Part of a small language model's weights.
Size: vocabulary 4096, 4.22M parameters.
Training: a variant of SOAP for these matrices, 3321 steps.
Each number is 128 + 24 x the weight over its row's rms, rounded and kept within 0 to 255. Layers, rows and columns count from 0. Numbers have three digits each. The size before them is the row's rms in percent of the matrix's.

# gate: layer 7 MLP gate, 320x128, rms 0.206, rows 287-319, columns 0-127
# up: layer 7 MLP up, 320x128, rms 0.204, rows 287-319, columns 0-127
# down: layer 7 MLP down (transposed), 320x128, rms 0.189, rows 287-319, columns 0-127
gate287 102:123143097143116134086124103136164094116134119113180097153138133115177090150108098124159091115138104111147132136139140139123067124106157151114091127150159138112125112155131091131127153128137134105157164140132094090110111149155141182139131107126092078102103145132170156134114119144125161138109096119138106143167138169129127153134154169143128132126120101169135094183074138137110109144123
up287 102:140153115124096088115065176136143150121146133112133131159135116137143105139153109130197169097136105128118164123115107093143139133119099156140111136140125175146117123136163114157144095070117128088178115137106127090111129112159098079129148157112151118101147140074102168102130131112120124105119114098125119131149109149139091137150102112121140126191111134120090144148114134135088130144128
down287 106:116162144115115097121131112159119168106101131116180138143115123180145126118119137144123112093147084156143112107150148146128116088140141129133083139134162124120120154098157158115140131099122055113117151135113136117117109152156126179118145124115128143175049112084151093098146128130160121099129100151105157109151120138124143146147121124155181134141085143133117144153088119112095120126097
gate288 091:132135074125128153153121135148110107153123091107113170096124102154103130134105118135125125107137159160097135072155149161147102108106172101124150132135131127119132089101136158116124136146131075119124128129155084135103150156138108144161129175131137145130109094134113128138145150144141201118148113118142180186143152099092114143127119183134144152157112117112121144119142083132165131086122
up288 098:108124139096132123153112126147139129145147117128111126089143143148144174117120135125123123145097145125139104110118116163113141138134166112124117125139132153105158113156164128125149113134089090120075108126157169112092148122124114131169114150140130165075100101073165117079149138114093185132136099081134150156109097170109124121107152118140145192160128118123119113109084181107148145156123
down288 098:130115094134088136093144115137162140145113123172119095127105085130143121180148144119148138129125141125158133123127132071142126120097092157140171153069113123173078118103101118147136131093142118142110128134050106112125119106132102086154124136122144059134087121125147149136104133119130095140142149147127094085110142089126130126117129111093120113115128158160112108170141136113092132129142
gate289 102:105129098139153122109102114112128146142081148111116126106178123109100138119129109108155152181150099164127106124139147127135113139101119104135169151090155145104094140164155123086111104131087107112133176112167095120110145101114120144137152196101139163118118125107154098111157083102094146131125161123137139084156143087133127102135134103128146127143147108152119164129093130091076140122114
up289 104:132109139139119115089135181130145096169126139109149154156168150167140131170153125142144142117153050119113113137119138109133092123094159148131092095121137107152121171141131129097127141143149150110120147108084137106153125111121131139156123151077146111163177145098104143158105137150147181082142105129160083127111090160141157155127130157129110133089107121153122158152127129127116131108144
down289 100:106153124153122160116146110146116146124142086112120139142083110164095129144091166095114096130134093151146121067146151132096149119160158053156120164097139125133126119109144118098145137126104177115140144148106144144142105121136156086129088096146111130126123130134110146194104184162151125133167126150114128134130111174127127122141123139132166127119113117160156075136135140168140132138136
gate290 088:129136109165122143142157170072126123080106113121138137132127145152130119095095110090102123100158165130127097135167150125105111090119114082101160109129172097153121129179126158147161115088137104113124124113092072136089092093110113144123099122109149124121131137141133110119161126152121135135111155110136124112106127136114122146085140105121157150157113071098102158137090089110129152102155
up290 097:156118149113150101143105118143120123123118160160074078122120179151127179124092128153157125135146120116113186109131129123143120145164168132170135106136109118112153119122093139161121114152149140130110154105125096152149089121127129127123142191132097161136134152121160125107129094153184103137169121135141099161130132121117143085118130125145162079122137116117092149147175146138098097091135
down290 094:120110128092106096119114135132139177153164093121147133151175092160132126132084115134130144139086119170158132111140135156135151171120153125111160122079151143106130116157160123121114120145129161128149176089156122126123122111098122159110155154143136077139153113129096138168091118182160121102144124123091110142145110133141079113112147094096138141146109153184145112130137144144153163125099
gate291 090:119059148122132060117141119129131096144111149127150117130118112128093125140095147089126114130111106125106082145148117083113146112122096108127152158129166114108133178152119139145119149126130122134116150127093110126115140151128131140093177116138101134126113178151113113126133143139115144163104191124099114148089154090134152140103056129136112127120126142141091146119180091141111112124179
up291 097:135123119155173137150125117134115086136147136125088147117165137174110126139126113140122113120169123090110164150055168095107094133129128126135114129120121188112120128107094094101154148113095126111123115157158135101171121095164186121138109127152103093167144115144131138149098110134113150101153119144105110115128107134125111088138152164099099103129149091192129129104098137107127120144129
down291 091:133156146116145144128150123128113153117106098100158108096161149161106125107176213147138128177111132148136154114134131128113168166133145132152144134108070122100090123139106094125107162140129145137107093140137127144124112142128108104155105145148130128107144105165120120135137117120143108103131100159123083123130114043094137108123149141109129117111165101130107135139151120186175143133150
gate292 091:128095124147178114112130118148191113077123149103133147135060089195126140176126129144121135141124149096094124133177149124140126144139086130163111117100156123112135136143149141144140146119111166130125094131098132133077115127122098106153126142120126138080110110139141137108116091136100122110102136167115120109155143084137178142114118175133112111125088121153152133088138129127141122090148
up292 089:132131108078122130088138126100151130140116127129120117107147171141166156113096119156169149146136125091118131093119093137143133099131130167097145128110116140167131153080139137120176098061131104125111118164109129163132143074082118163131123082107159121165147098193087123134131112124118128121143169145089136129129092140086145122133151143126120112109133123153139138101134113154088133146127
down292 094:089117132147129135102084143158134154129163079113170162123120130153142093161113150116119142121113148140118159139105119138155131097118111087139074094099139105164133135187129111134126126160146099144145179130095149148120148115163123142190140151171074156113122115117147110118132120153124114094136132109136096120146135075143142092168125140073107142140130141096125107123109127131148140095122
gate293 104:154142121118130161119140087167146147137130139141137133115092125145119154142153157100126124204148145117111113117127121157177167139131128140137110154110147137122119157131169165135179129112100122164145123125117131099112111134111096143139135145127177088119118130152162108091139136173133122144051152111148122104120112099136125132126139161112160070133121180155156153087139106126113150144086
up293 103:129152069134121159180163071136091110153116133114143145169093169115154167155090101140160124124140134102119148143149154131148140118114110159119139110121125101159120123110146097143167092110113131148172140160136092110132101142118118136153138098097135137114090152120142128127134103125120198141067093149148106142134114111128154148152140128128113157101128189137144126113134127126102103153153
down293 106:110104093151119149155160131176091151094120143104178106100102129110150146150159123118142130133131117114122090094124156109109129135118133128124136130111130129130115157121146136125112070161134120176142142158112126125135089152116141105157112195121141126104136190161136128103120110097162120108083130131154136115116132117088111105148152159172161147163112130126138080065133108144130166111104
gate294 104:176122128151144127114146159114119092122134132099142111134141168138090095132126120094086137112174132129103087149123128117147129097144125119114156127144156106083168139140137135154137124142119126081124110099074144126098111152075104150136068099141134140161102115118158123099122101118096134159171139082139092121113110180106105105140116104152114139125152138127132117102093143115189163115127
up294 102:089126160090138134119081115144156153108162140124097109157126096151125181141093111133190100172158131137163165150134160121113128154150135117158141126140074145118126153079110116144206126119095109141134159150127114141090178078118122124119150135101138135127157108142145101156160144099121132116111152132112167122121105148130117133149144141128150131121152180111131140143147140129110145119144
down294 103:122142190137091127134137115161113143119100107100126121141111129120122147131058101143156158157100118115120153136130130174152148125096100172103124177126158092117115166146155147134141123113120099133148166124101143171113145164103110095111127152147149097099133155141125113173165142137137130100133125156115159114120095106116132142115139120112135130157147094197089139165109112102155126091151
gate295 096:129153142109140138140108137127108128086181137097108113149149138107116124145069148149122124156124104123109108120084114104125118131146154112131103177108144141165183124168151123121106114134115122109119142126151158127111163126109132144179118093119159123088144147102123122104145191165098181099152107119131096178107098108167131134158104101150139118134150103111129175112165105115152153136135
up295 093:140138093107138106150157127121085126094116116157125143154107111103131159126105096138148090098124143142114175146139166135102088149078114139161129126131174153122143139123118085143140136128133118077160131124143121144115148111087100106095102170131132071084132131125100149122127077109151143115127125175146108101101102140138095147172113138143135146120168154133115094134122149079154104166111
down295 100:161153171126130129106112172133108126146176157122103111148118142145108106113127142159091143106108086116125099108116124137147142123137138105123109157114098119136184125174132173106166116148136141137146156119093155144121154117173146163138114089119111145091147134132152144128127186121102156118132125112097140196164153105140135119138120100141173106145085141133153163099141075137146144108148
gate296 097:138115139141084098079070147108092103134143122155104127104137111073112127144136149162122145079109133127140136129118140120127132193119135124160132138092126068127148112118138120126108095081120127106110129152131153127115148149126123113095091146089103132150128121151126159117116160125134168103164105117145145138146103091135104151151091086158122130114094155145115156199101127137115095116117
up296 100:136155129134086082104119119129116105119133122147139127122158152152138088093106108124094134111129128075131135135141125121136110154143143163154105098144103124093158113129132158145133141080137099132120094118115142176130129150087126102088139129151160186156108125135137176169136186081135147162114154078155140164126140154122101142129138165143153163135145136116118151157139118168126117079148
down296 100:160137108129120119134106129135099125091123131149110115105128143133083153120077184123098161144149142098119126149153140170136113173084117104145130145115074145055149158123094120116123126115139138097145077084111141105157139148101138112125123169096072122141141159114092120145094111122109126135115160153146130164145101171119122133122111153099118153118122139129140096163111131114166135127154
gate297 107:158097095113123091107112123102122177140074141093130139139124137140126118108110139118165140156082127075159125132115098147159109114168136153113139132094176175096135110148135153129134093111144125176125121116120141074135105159167059131143123177099096138079132125116129090106147154134116117108146137116104124127123115132123147101131122131119142113103153151116124132114141175165111116087123
up297 107:089110149132109107130091114068125068121100148133100164106128130103112105119095124151089127160094131134193121124142122122099111129123121113121143151139133122132158103149101124132171131151140133159077119100140126120100119139133084160148080113101140138151162143084142158128124123160106073112152139112132132121132146138094136107088152106105148113131112149112182170155109163118122142095137
down297 102:119087119141140076088134150118142112108155092145137167098107135115083111140108075144113122132108185128101051077133151120074144127124160071116115138149098150152136114125135111114113155143132147103111103108123122078135126109134129131136142140132168165120083141105145154122156129147110127115131158106096112101149143162131128117129136121135129142137097136129138115149160172085103145102141
gate298 085:134129143101149140129150141102113158154084121141163119106130139157089146105126125110159105117114101111112093122156082122087124114121103112187143132085147109128137116152154126160161160122136106180129110156095135110150155157084126145131080171100142126090153081179132144083102120103126142147121160103140153119136108131158083120115135110127134153091144106101148114167109114139102130110111
up298 091:134113118124099154186129146104144148164154136095147130125095124121141163100135150113153123102167115149158131138144126139120120185109135111136144109124128155149161157088139127120107107148136138174132120086118133153121124135131127083138126109147116148147110097150133106141124057136157149161095137140094106173109102136115122106132151191129130070088124152142131141119138140088149109191157
down298 092:134154149121143101107146125104086121089119131108115134122125152143113123147102104093084130163137084150136128147117156141134129116182063145146102096111146157100111104171124118143149120111140144128114075153159114159122115158087101117162116177121128126141105087187104128130127127130079082133115123121156136106150144089156170160162144135156119105107166109152114119131122153133129108104137
gate299 099:145093162142101143107160114093148068132116168130136120149111109104128097116194112151128131134146129132141172135112057164109092099102125107096168138123166154131137158117098132100120118101132090137117109165127120134135120118137152075114140124153114106164132102158111155140157131117135131100159122126162110119085137110139113131116111156107152111150102154114089130129172102145135096099097
up299 098:181130125126060134169155124155137151151116148141131111125156120161181126123130086145138119125135119132146110117125122116107123184129151156126094107114131121184115122129117159079152100129138117154123095130114116111145116133118150135134155110159172137142078167131143089073098129157098145123133127099179135121129110132104096122158135100171134150125116157161175086132109138119114124144166
down299 097:182111150154089092137125136140121110116116148115129112110127139141087121134153163120134144170092159137154111104109148127171136142148151105123106143130135089125126104162114133155121053141151106160159128107182094110129105131176117099153142109122157126142118169133156105123138143184115083116149158143133089135112137164127162110140163154140101129179163132141118130117122118138137164086115
gate300 094:134125144103136125145083164144108137110137140129128130124120155108111110114150189114079169141151126152093162102134149114152132142101100091149100135152159105176109121102089135147133112123080055141080142161134155088094157133133113145143140115117124136151125126086145132122110134121139163161155155197164102147131165141132145138114118140135156141142086128129101147090131138109126113120139
up300 098:094128134117130061132133136125134102139116141097109112116151131117109118109134105133167159135117107139128120129085127150120152125140174144097128118106107134126113147143206160111115123101132103117130119162167148151128121128150117094140124156156141119120129139108150103132134127142130149048141092158103120156128127174087114178150123102159071158137109138148124170138156127121128150087187
down300 099:134128072108095145129161139143111123114151126156143155132101072120134151092127112135108101126131112127121133114086130150127117094065086123124149132134117121158114110144087104156146132148102107177131091095129174112096139122118130091154105168148147151175136103133178122092097096155106085085113115107125117111102124117145168097155140117146118138126113125167118096110099120121141102161115
gate301 107:112144106134140147144126117117121146064110086127085107187141150102137106183130119134110122107104145109117157124137130084168115144146114142126115156146148112131155077143132129123162131132127108171143156094186140151106139105132151123158130073143133146143119165131157135115145141127162115134107162100089182126112098117082108170137125110142133121174107118117118130144183136106148122150129
up301 107:105146164105142111112126132106125155101119110131108106108110134130159117148080151174143100107137069137083132153125126083192110159142126110157166130120102099154119120142080138129134118127100118164116108141154112120142159111113146102161129148160113143146132167131111147140085121115097143124113109113136119138140080161134162142122111129164113142145064131163160118115122200143151117123141
down301 107:146161119119144142126109139095131138109094146141102137137132106145115150150117114175144147142076137108124147096146111185117122135119134125152126139134112135149121140142154105134116163148121145134079168161171158095131103127083107106133151120127097126126122115175123187135138140093128112148135120138116132177119120112118092146080101084111149120113111094106117163112075149153049132138158
gate302 105:116097169167193166099181093151134126134115117139118090087126112156113120123157146110131140111131133083134115139147131098111151147139137178152168142144129113135153145118102105150129133161153141104137164109153112139132175138133096132168120120129140100178122124133139094139130118087113118130178106123151138138086096108118105092135112096111155065131131101148092140123106145119113111090145
up302 110:105138141129104098086130162134156118123163107115134130114135136179113170105116117110146128140099120124128110130160137139065144117145143156131119121083075109163187099141101109122113116113160115114140088117127109177147122126154117149174091102177149099102138137128115123131113108118133102097185141141176135139116140111154100138128117133139131135073140125158157141143121161129180156126158
down302 099:151116084115135121177108129122094115156085153100132179151117122133161122139085136104118121069124108120117125152106128161123140129105115124131119131165187152180127079081150119136122116121140118176142152186141130117132073150145138152108120143145109122096153112106128135148165169133134128153149136156175124135145150141134135121125132147146160146134146147137173095141113108107103124112078
gate303 107:081107129139145156105185119172118136118124120130110106128138182135080130143132158168109145105104156114126137118180091138140118122136097145132162124118119104132138116135136123167163138160116106124101090157106159140132105117125100119130108119110158068140120134150101119137103088161111094133131157112119104122101128137160135093167084126102097127136087092130069120113118121130173162142159
up303 110:144101109156141139127108119119124110135153147148159135119175140120148097099136135114135144145114113130136114106136154103159118150160133117106121147101110159170161131134076088117124167139107110137126133147106103176124134143145150078098121117109107109132136048173138135092132126131170152140147107128192148124115127103146141106096131140129062115124122176111151101133121117109180129079125
down303 099:183114108152110135098130123078095150140141109107164122164128133175148155114101129145133128105105129155152080114087147109151061113120156135126118129120143089083154102129098128065147127128110068126116122162127139161133129160128133119107166109127156164117145125124157109091150139148131115103163087120115155151127126169145146134129135122173146120130141152143125109093087146139156122125127
gate304 099:148126099149151153136111107112116151125104132137094096119111117120179146156109107138174087147102108156140154155140090117159152115121142129073134128087131152128130062134132145116139145132202135110160141119098149102121092144151151169148145113109128104136140143124137103170160125119112158107127148164137117100065103126158126103110141118107120140175126114103120066146147132148131144135112
up304 100:162133122141112145147165104122122126158123122132103161143141129073161124085122174147081123134133101133152103164104087126111156107132114130155100134157116093140121152114134118143075137147141140186104142114151149169086074096129132153110162079138123157143147127139142150124114128131169160097138106122168124109126095136127082093132156119152113124102143099107142129181116120161120108120152
down304 100:117112101141193141152132100084129137137152111128144150083143129094141133093104113116120125162095114117101120126154122134131114140126118129112161082145134157139147133109149125177146093114124150079157164139068153155107130109138099119095176107181143128177149130113105095148150131142138159137168154106109131091107121141130168147103136119121145124141139168107128114145134103131103185158139
gate305 102:133089156101147145135148078122134154108155094118123157124172113114182143122071108102115126144137107152134082177142106175144113121103155127098159133152146159131091155115141089153134102119134101122141086147171158135134120113107141122112117146105107147106116116149136113099172106084113112128132174158140130152136143075140162124117114130134129104111112105156109111125090132086134149102156
up305 107:076090102098147116168125101121104141128160149132114139106132060141118114074097141116096130148143132137137112185099131160104128086145130130109100134136123133106115135137146139117112106109094149100145056123153154159117106152138112099081083169114129106103108113119160122114155080120140140148116150133116134086102094095141116112128129113155154125096127167127146131118100119116118161109108
down305 099:136116141117132122090148117070120121131133125121137100089120151125128137109152094118165154101115110116101148121126101124130081130111155119131139115146131108152111088090164117110141125073166130111101138120115110123173109134112120119138100122137108104163162131110101093096163146147139153181143111150108125192163090140137145167152161130177073119161088119135134162098143134132136090149146
gate306 089:139095143118105144119101110119110124127104145075122143128083199126141111120134100151129092114131141133145110112161157137116138076185136123104113154114158107105140110119107141162120154154160113113157147100168184148152132130183116165113118163120121127124129139127163126124127129146143060138144160108151104088142126095125129131079144150132134134090119104118109120133158151135080156124152
up306 086:105169168129117148111163127118125087127092114111076130120123174123131152157154155148136136126129132074124095117148137101142137141137147142160120148090098083136141156120115128139138154149216112114126138112160109178116166127079145130166140147130149089169151122144128126129134141125120158131115152115122170164127124138091093103114118170109141107125114110128137150142145126140114138069159
down306 093:154133126140127088141142141101187126111137115144122099133144113134108116102118155090096140153112109131118101100122099127111119147044116133119106124140096123156144098140117126124124116144050162131154119104098115112132111141138150147126097152103143148103109140151084122110128117070147145122154165097126138125133139169161141116154160116151154132137158093120112159106153102134180077106104
gate307 098:163176141124121114165093079146117139121147143159119145168108179139127081119133130138141088135126134122138147128152178138220150127119134117118101144143105090139125106126167127114101082155131106148158104134137155133084157084085136127151126120148133124145147121121163116121140185161156129162092152131129118101118148133153139142107155162124108097131135130133133120160135136112153140134091
up307 094:104128091106141153149134135150129128129134165132116124143149085128167132144121152158081155105154195129171070115097102158112090134108145164113140120115135132113090180137107115140129114074135132152095161149149113118166114118132161143140110156121123069088141118118114135130117117136115129080114130119124130147109120115127110190101125110162133167116139152155113119113154143107110180110133
down307 097:113137121133137148108116149113124109180146103123086107086148092100110127142146135135111101151132153131080119165096112116105095161143153134111093130129132166100121128114071112102118106138102118127147127183102104133143086156179112132119122091161145159130150131145151153121149133141145134107124121102079139107099122136131096156147158139096141097164147123069170171095109119143105113110107
gate308 110:117139116102136140095114109121144089169124128128105157131134168121117096152140141126108099117100144185117099108162067126123136116101112112145107114151096124131119145106148118151154125149102100129155132095121124120106119144160128151194153147112104113110115141092112083129169119147135144185154138132171134106177115141153125151116145163156150103097114137171129118094126130166169085151107
up308 116:119136105120121154190131149132135183122145137092120115126108162113113069209147119105097138159094155148154133144131139099150070120181147139130158111120123139101129134121134123087124134145132137141133101109151138129120120123114103148121164116132154138181151132102080111100135121123093113144151146119123078160169127116150127178132133161135119144118155139117106106106105131144126183140132
down308 112:111173150113118154082146148121127140114128125115169089068140166133125086112123174156104160125146132151105133170105104130087102120175092107156099108119164147157165124157108101081161145126115162125143087137113120145116106145143137115102115153123112092152140121126143102149135153132136144117119089120154094139148148132177130116120124146116135124114091097161128102119122151189096129122132
gate309 104:136122097157153109129120087166144124104175176194065089156172186115126152126132164118123114137135124096159114106153122158128151113160090140115135141138152149095113111156135117162114103117121104161074120117134102102132159126117113111112120127146133128146123122119112111109116134120120153145135133157143094152148137092175093141152109114149121115148147157109175070107116131130127115141106
up309 104:157133103109132080133127103132099161129105104117130106139129151174104145124111099103140195129150101109111114110145131123124123159094177131126114133149171129122141142141141114106192079117110172161102136137118138156095049104136131124143123150086149150093120128107132140093115146114164097106096120114124120108145108140111113181131160118150124128109140140073102129131101139159147120117133
down309 096:109120135126111092101093105172104144160120119137129105100123097102115135104150086120120109144134119146092154097148085148108157139114093147160107099138121130138125082105114123137155121107083111098111123149114125110114135106117105138168110128177119117165132087137143113136141063095132158111134110160096120159164080136130078124150114125124115147168103136138133117099103152179098148165163
gate310 105:157108123133112128087162094112172111180120128105108123152125098159136130126124133112130118114119130096118145149120083095147090100143157099140167103131111154117145137120118108120116148110178136134144094135072144096112162120088138132148142107139123116135086116158184134138136161127107106092091167125091116139145122102142176108101091133111092078115122114109158123109120141097153113101173
up310 101:105157120143107122108120138166125108073098121148148071109150173164125124128138063172125131136124117090158105150143127138161155123119110128138147144095113100112162146134150101149100126128126096123108130122161137118087099106148143186136125165121092137092142123116154136130162122141125058123136111124130138078144122114121121131167158123145131126087123127120167082138121165081121144142114
down310 092:142128114135082130106143141163085109124124140122111122149134095152129144106115113142099150173128094182153142094119158155140123111100094142097113145109129092117118145120137122150113091123097149135112190154102147159128090084120110118181087158121093104129159102093108131119153124138136129095155116125126118094103125114131158119156137115105161096084149110118093139174073107137153111125116
gate311 093:106143111129145118149113106113129147083116151132096121129172128114164110146097169094102113139152110153113115131115120134121075121118121188120126104143116143109116100108116127165128144124170129124162085112117123093174118097136108078112159118126140139093166110143169114185141129131133163137173111090121150144135103168115078094155139143121135149098125139073148132131169121117101136110151
up311 093:143128167101118115124141145151155142114128171093129125144116118101116126167124155138148123123164121101136101116106130119114169084125111167114133113130155119159143161091108100135118126169121132184148141101086095120138122198129165159151101134168140115154122107085115097112133080144097164144111136135121161141096126141122161092108084135134109135131123096104132174119092164133149115169142
down311 096:132115144095116113111137127102152100142096088135116156165148128162099101149085112151109135163147122129102106107138130149128141111129125093161122135179166111117133111089197139126121156106122122138138134149129103168092098128121092128105152164182114125097092162135132162121061114092152127131106124152173114138137128132137083131138116110102133079133113135164138122083122158155145122128147
gate312 097:099151103127172139137163151116127120173179099120177157117127131117153130146120131165109138114134137134185123125150094147082100126130146092188143117147103103131167120181134151086139097094125125119103178119105146138137152115093138140103154109098122122146101134133118123122127137141135159110120141101149175128125122117111090150176132131124178135160158146169146158082121111115126118121136
up312 090:160126117182127121102101107118088123120136146134120112152125106147097109193143142107116168144117107089139139120116128102107137124115132176119116146103142143102161128091132102179113172167180150107117110120134124117143091134153111121150114126120118140148078172142103147119144115146148139119118152100119124140130112109177144128104119131124136054141091100117148147099091161095129149137075
down312 100:131116133135131144135103188158114083148117181143097146118095149109165156137104139110113117147122126152107105137100103111130143140131125157100117078127102119132097148137138142141132129156116104101123146073152133144146153139138143123115144134146089142210127167102124111105165132103162106082166127131095095147135137116110156131135122169142134136154088122115133068126118119086115169100110
gate313 102:113143135119107150112158132176154145151133115106128144166159155143108157139129141100142112074103118128151137121138109133141092139134163137113162100111150119165124146110150135130119087093118082116140128121110141105090104132134108152104138126091086162079109140133156143129133177134110160117130141171100143149123174180143113131160085110152144128098154129130085165143150101101147109066130
up313 093:102124095085088150127170102131116121153135107099128126085147129183077122136142130111149099167108116124146094069144128094133139176112192107128147135131127158127133127133182129149123164099132123127123096148100109099141124123118161074120118118131125137131119129159130124091120118165131117140105125114151140098100111156127083107132134181112120151104140170163114129140137139108121177161115
down313 100:134099140122109149127142140125134119112135160116068154117129128140116132124114138083104091147179143122141130122161175125147122146089111114099130141144076115173147108160134133128100124085119125116167105159169166149140135133087138110143118178137092079149120166174147118091117149173104127094137120128155133148121131126137119152125136108121130110151099162113111114145100153057127143167145
gate314 093:077183139142107101089110149096131070133144098140123087117158119153115101107165101126104151139141107135098124141166147132119123171093129133133162099123139129123092127113109105120122115149131150171090166130105104135132104075162159143132160100103135135133113152156152119129128108135146153118104162126154084124141139114153170137065085111134112143120130119142148126139118156097159140082121
up314 100:100098133091110166135132102120088125151131147112121122152160136113114127132131161122086147155159130123093112117140144108116100167152134137108122144110123083107158161125126118141136127122085110143136180205173127129153104111121101166156138099170131135115114143172140175115132112163109118152152091124142086121132131145124115141140099152136138141152128184159092142155089090100142152142108
down314 102:131083146125162098130127112136109083129104128133144133104191175119094141143121138139128140131126088123109134081115102079140165094111156163112138143092116145108102121140171179108142108112088108151126161162128123102118106154086174119139127135105148120121131120148124140131157112105111120095134132146122105100137159076110124113162171101091159135133110147095103161121155140115127103103169
gate315 107:112106130109118110132085114116158118081125142105126098100105128175106081151130151097096131113158147173110082141143108124159094135119131087110116112099147110143140108071146122124108150144135067125124104111112093161151124121116146143119106149151114139145126079185137148138173122136126122158127137089139135172102128101153127115144148138120174096092129118170147114139149120168147094131120
up315 105:092119171089099125159105129109144154110090132162067124129129132127158147169093151146132113108154114128175171103170132126116106147104121150164127143125089126165152140082141119080133144125133121115150149066083087148148144146108123134185132122168156114163104148119113167143124155120103170160122142131154171132111133117148149131104128128106097102140124130133130130135126130110113124160127
down315 104:150146149154141195150127129092114137156113108151136099113121082113142164174136141135136135158132112097095127176156130140142147118092083092128113156137121101135164088115108132167096170174127137100116122141137118132116136139151135101108119096092148098077115151170109073138125132098108084112084149133090118136127140161152102156135144138149155114138177113141138119128127112117135114132148
gate316 090:140128171163087173110162141120091110124129107133165084185092174109174124115110172095188147099145146118130122128123142145149123156115137154098159095143151106124112129144129106128117164135133148099089130095138123103137131112142167112100130082130141160097119120131117116125111107097116114166143133099109136103130120166127109154120165107121140165111145093167120166113115151145109154158126
up316 092:124137098203141161133105122104149123123153106145133151136136171135138138151140126116089150114118114143130121143155139117147164152162156141066157091144132103108148170109127116099101142144146123141136120149095140165125133114141159111081156091175141144096082140098119127125120084113154108098176112124104111117103112152118153144116091145126157140128155140176083151117134171128126154148145
down316 089:147107131140161136116121120180148147119090124123130118176082126147125144151121129144149123107062118111169113144163121099114162161133115140144123113117142122085111130139145144145118084149095080109118173146159142130099175110148193127092149155112124120094128157121182135124116121113162124122150112126130118128147128103067156125066123115089141124146141124115108104107093152115127133121130
gate317 095:131089199156109109125131105136115138139160113121128089152082120133144120107133116138138124155103131170119123094123149060140132125136117080140142123115101132122128131113123158158119127107151117157121154096152162083120117111115159093103105160099135121121096069131115117160164116099057080130145141128125097122151121104128129143161164131153130128154127102108156140139118118130109066129148
up317 089:120124159163122140150098143124156124155144141183113108110168138150135109090106105142144093091090129146115106125106146120125170170154109124101121089117162110087106094134132133108128153148134095158107167142141106141114116130136177155143075080148159102125139098104097146165155130132122130117118160149113135170101138104132115111112095129152122133178131066149141108120099112116147165136123
down317 094:104151121070135093208124146158110072102115102104141133137183114072131107137112125124171104120084106124128145117153122121123139142109076149114117141156160106138098141152119133126125129144130121135091170102170133131093116133090113131163119147118105128129147154101161131120133115110145148183091119129131100129092151135141144149153103090126111118100139139098132121078138112110152126153126
gate318 103:124095141121129114092112141085116089100122137131112165088132134162159149103077165116140156126129096117111118125171131129141127129110173128141150103141129149108134160141132136129144142129183112049134091125088184120137130153123101104150151123079148086129140146109093134175114106141117120141094123120099175110102123145116127101137139130116167094075118141149114151101136130120096127118135
up318 107:149095128116103125123120113121158086167161098126128146154102124117112124100148168149138128080142105081131143144109115126158120166124157144131135113130169155132122114091127141111113109100163157153134154125092167147083133122084098085147117079134135108137133157113136153092126170079131091127170081130153126149121149104136161105144142105098118099099093098102095104143114125140103143113151
down318 099:130120148131127088149132134119124129104120164176141132152086138157110166104105148111141138115066163126117112161158106164144112127118157135163139115161065140110169094170128088166132131115159141113159113127154159137109132136148120136131134122135162141126091106122165127163144093181132089139133115085082079121113145158117148104116132155105119161148139113110131109117136110121106174119142
gate319 092:086157124089107115117102161120124103176122121159098112119101172118095094106115124078138091129166135102148128149128144126142122131093105074122155099157137091120121113142093144089141107122097151096130123156161165130110138085143143134115119139094101115097165163105165163076140139134134147161127133151094148115104109151091140131131103142128149089144131144127115123106120114088126138078139
up319 101:129084129152132149094127138144136077164142103128126125123114152130106123112135133114104092156145109107158099134129150148112141158095080094128109129148140084126108109143132116109092128144133141095116157141143126115137112134146138123118140124148083135153178113124121114150063163147115157167142143097139086116133145191118104169153105146166184100140163155161122124145149096113178151122111
down319 099:121109116136101137141145138105162079130103163119137157097153171141124131169137097121105095113150117058119095128092116120108155125107130132136119164136122160143081130141173110112140114131136130106129123147149111119130108112149130135116126169126098092110131136135140182115163132164166134144147135133170126137142182169174119142129154163119158162139151193159126170115126114141151163119114